Each number is 200 + 20 x the weight over its row's rms, rounded and kept within 0 to 999. Layers, rows and columns count from 0. The size before them is the row's rms in percent of the matrix's.

# v: layer 15 attention value, 64x128, rms 0.239, rows 37-47, columns 0-63
# o: layer 15 attention output (transposed), 64x128, rms 0.208, rows 37-46, columns 0-63
v37,116,219,208,194,213,221,178,220,181,205,200,216,163,226,211,214,184,212,215,167,209,184,232,193,214,236,213,174,205,195,184,211,177,200,192,196,193,245,204,193,214,239,206,205,223,207,194,178,209,164,178,202,199,173,179,237,191,179,203,194,194,209,203,196,193
o37,105,192,190,199,194,211,186,207,195,203,188,183,249,218,208,165,218,210,195,221,201,211,209,191,171,178,164,216,212,168,192,177,184,199,197,175,213,174,215,210,231,156,192,226,163,208,183,208,241,230,190,194,235,224,217,181,200,187,199,197,157,197,234,215,193
v38,121,205,202,187,180,165,228,213,210,160,215,194,243,239,193,201,184,214,187,203,208,188,214,190,197,198,209,215,190,189,245,176,202,207,187,213,185,233,207,224,229,200,202,194,182,196,203,195,200,167,206,177,179,200,183,173,237,194,207,185,231,230,197,177,221
o38,111,195,204,193,215,200,195,185,243,188,175,191,211,206,233,193,231,194,216,197,181,180,203,207,209,182,183,170,212,216,185,261,203,207,208,177,232,217,190,181,201,168,211,230,186,173,189,229,188,181,203,190,214,196,247,182,171,194,177,192,232,208,202,176,165
v39,116,167,226,160,237,192,221,191,168,256,197,210,224,204,219,195,216,216,185,191,241,208,226,196,178,228,199,187,172,196,182,186,228,192,213,190,192,203,228,216,210,199,205,203,201,225,170,207,172,229,211,188,190,176,225,187,223,171,202,183,212,200,199,209,213
o39,112,180,195,199,226,172,209,218,209,227,196,164,225,211,191,240,194,183,213,197,177,212,166,236,176,175,221,174,195,189,197,221,195,207,225,256,182,181,187,179,208,196,217,201,203,177,254,189,227,192,178,230,216,225,193,211,195,181,181,206,162,201,175,176,199
v40,120,215,220,223,182,223,193,221,190,162,205,183,221,187,221,193,241,193,228,194,189,185,205,211,211,206,180,249,194,210,181,221,211,180,184,240,206,199,236,194,177,198,190,199,196,205,186,197,178,232,185,200,173,180,197,165,178,181,201,201,202,198,200,183,235
o40,112,186,223,216,222,189,226,228,208,193,205,216,162,223,192,191,232,192,169,190,170,211,185,211,223,197,194,209,205,170,188,203,216,214,211,160,189,190,220,247,201,211,209,206,184,195,204,196,208,202,204,187,218,201,198,205,183,238,203,198,214,209,202,220,208
v41,111,196,211,218,220,203,160,197,220,187,202,205,191,223,244,205,218,217,226,178,198,202,212,222,213,240,197,202,193,200,243,167,208,204,195,206,175,203,179,218,226,211,183,210,237,190,189,187,209,219,212,192,174,228,202,211,209,241,195,210,180,200,163,188,207
o41,106,216,215,163,211,191,209,202,179,166,193,232,175,197,197,217,181,187,199,217,193,182,194,206,175,182,164,176,225,178,213,241,182,188,195,204,184,164,224,216,177,216,223,211,191,238,188,217,166,174,183,187,219,175,183,232,206,206,235,188,210,178,202,208,241
v42,117,199,207,173,196,227,216,193,181,170,210,231,195,203,166,193,171,175,200,227,180,243,190,216,205,176,214,203,195,238,182,178,234,197,199,186,207,211,200,192,211,236,195,233,186,209,183,200,212,179,201,217,193,143,209,197,182,198,212,209,202,184,174,185,178
o42,114,216,210,256,215,208,239,190,221,178,196,188,205,165,233,176,220,155,229,211,176,210,247,179,214,198,209,217,168,192,185,211,193,214,212,203,215,189,185,193,188,210,219,224,234,183,210,210,197,190,235,200,205,201,220,214,199,165,193,191,171,174,191,230,171
v43,112,212,162,206,191,223,206,213,213,171,211,227,198,192,197,183,187,230,223,165,171,230,249,180,185,205,185,219,200,189,240,192,232,214,204,194,175,206,217,174,197,225,195,221,218,212,223,203,217,200,216,225,182,218,195,159,217,210,186,205,185,188,187,215,175
o43,108,235,201,191,197,220,187,193,193,188,180,204,177,195,181,234,228,205,176,219,204,189,197,188,199,232,188,209,156,168,193,206,164,203,192,205,215,189,200,190,185,163,222,169,202,209,185,215,194,208,225,152,223,199,228,167,203,201,209,218,206,219,213,175,187
v44,115,208,188,189,200,183,206,203,207,208,217,162,222,180,231,190,220,201,174,217,253,157,233,191,203,190,179,181,195,199,196,204,185,182,175,186,234,167,179,209,211,199,168,209,185,177,229,176,207,221,166,226,194,187,219,190,175,239,204,195,178,188,217,221,209
o44,109,184,184,198,164,199,186,213,205,206,168,219,206,171,197,176,136,203,224,183,186,184,194,197,213,196,217,186,207,178,193,217,204,215,206,210,191,251,235,227,207,207,206,185,194,219,192,197,194,215,213,182,170,199,184,219,182,189,204,202,168,202,193,198,241
v45,112,175,193,207,206,197,163,205,252,192,220,182,190,215,202,231,208,165,233,213,221,220,158,196,174,223,196,180,207,199,191,219,180,198,209,224,211,190,194,187,200,182,173,235,198,198,225,199,178,199,205,208,171,186,217,193,183,223,175,203,255,187,205,191,237
o45,110,173,210,210,207,194,221,227,185,204,203,221,216,182,205,207,193,230,199,181,239,200,206,204,153,154,204,203,196,193,185,175,186,199,207,189,209,221,237,191,199,192,220,232,225,230,213,220,203,177,178,159,202,192,192,199,219,222,196,165,168,220,192,182,227
v46,121,181,163,216,218,219,186,207,212,203,216,226,177,197,235,197,148,198,166,246,206,190,185,225,204,196,211,191,216,234,205,236,206,165,200,210,219,168,243,186,192,217,186,203,189,216,150,169,226,203,233,171,202,216,193,178,176,179,206,227,187,189,182,197,222
o46,112,189,238,222,174,183,204,220,192,195,206,202,201,199,177,214,225,236,206,221,190,185,209,197,179,196,243,197,155,178,185,173,202,188,204,207,163,228,190,185,169,203,189,232,183,179,193,229,200,195,200,182,180,219,191,196,211,198,184,206,203,174,223,189,198
v47,116,195,215,249,205,199,214,178,195,220,251,191,207,222,186,216,184,188,237,223,193,195,190,220,210,203,171,224,197,183,220,199,188,199,169,212,208,169,201,214,184,146,173,197,192,200,202,203,206,190,209,197,166,173,180,196,191,221,211,178,168,196,207,212,199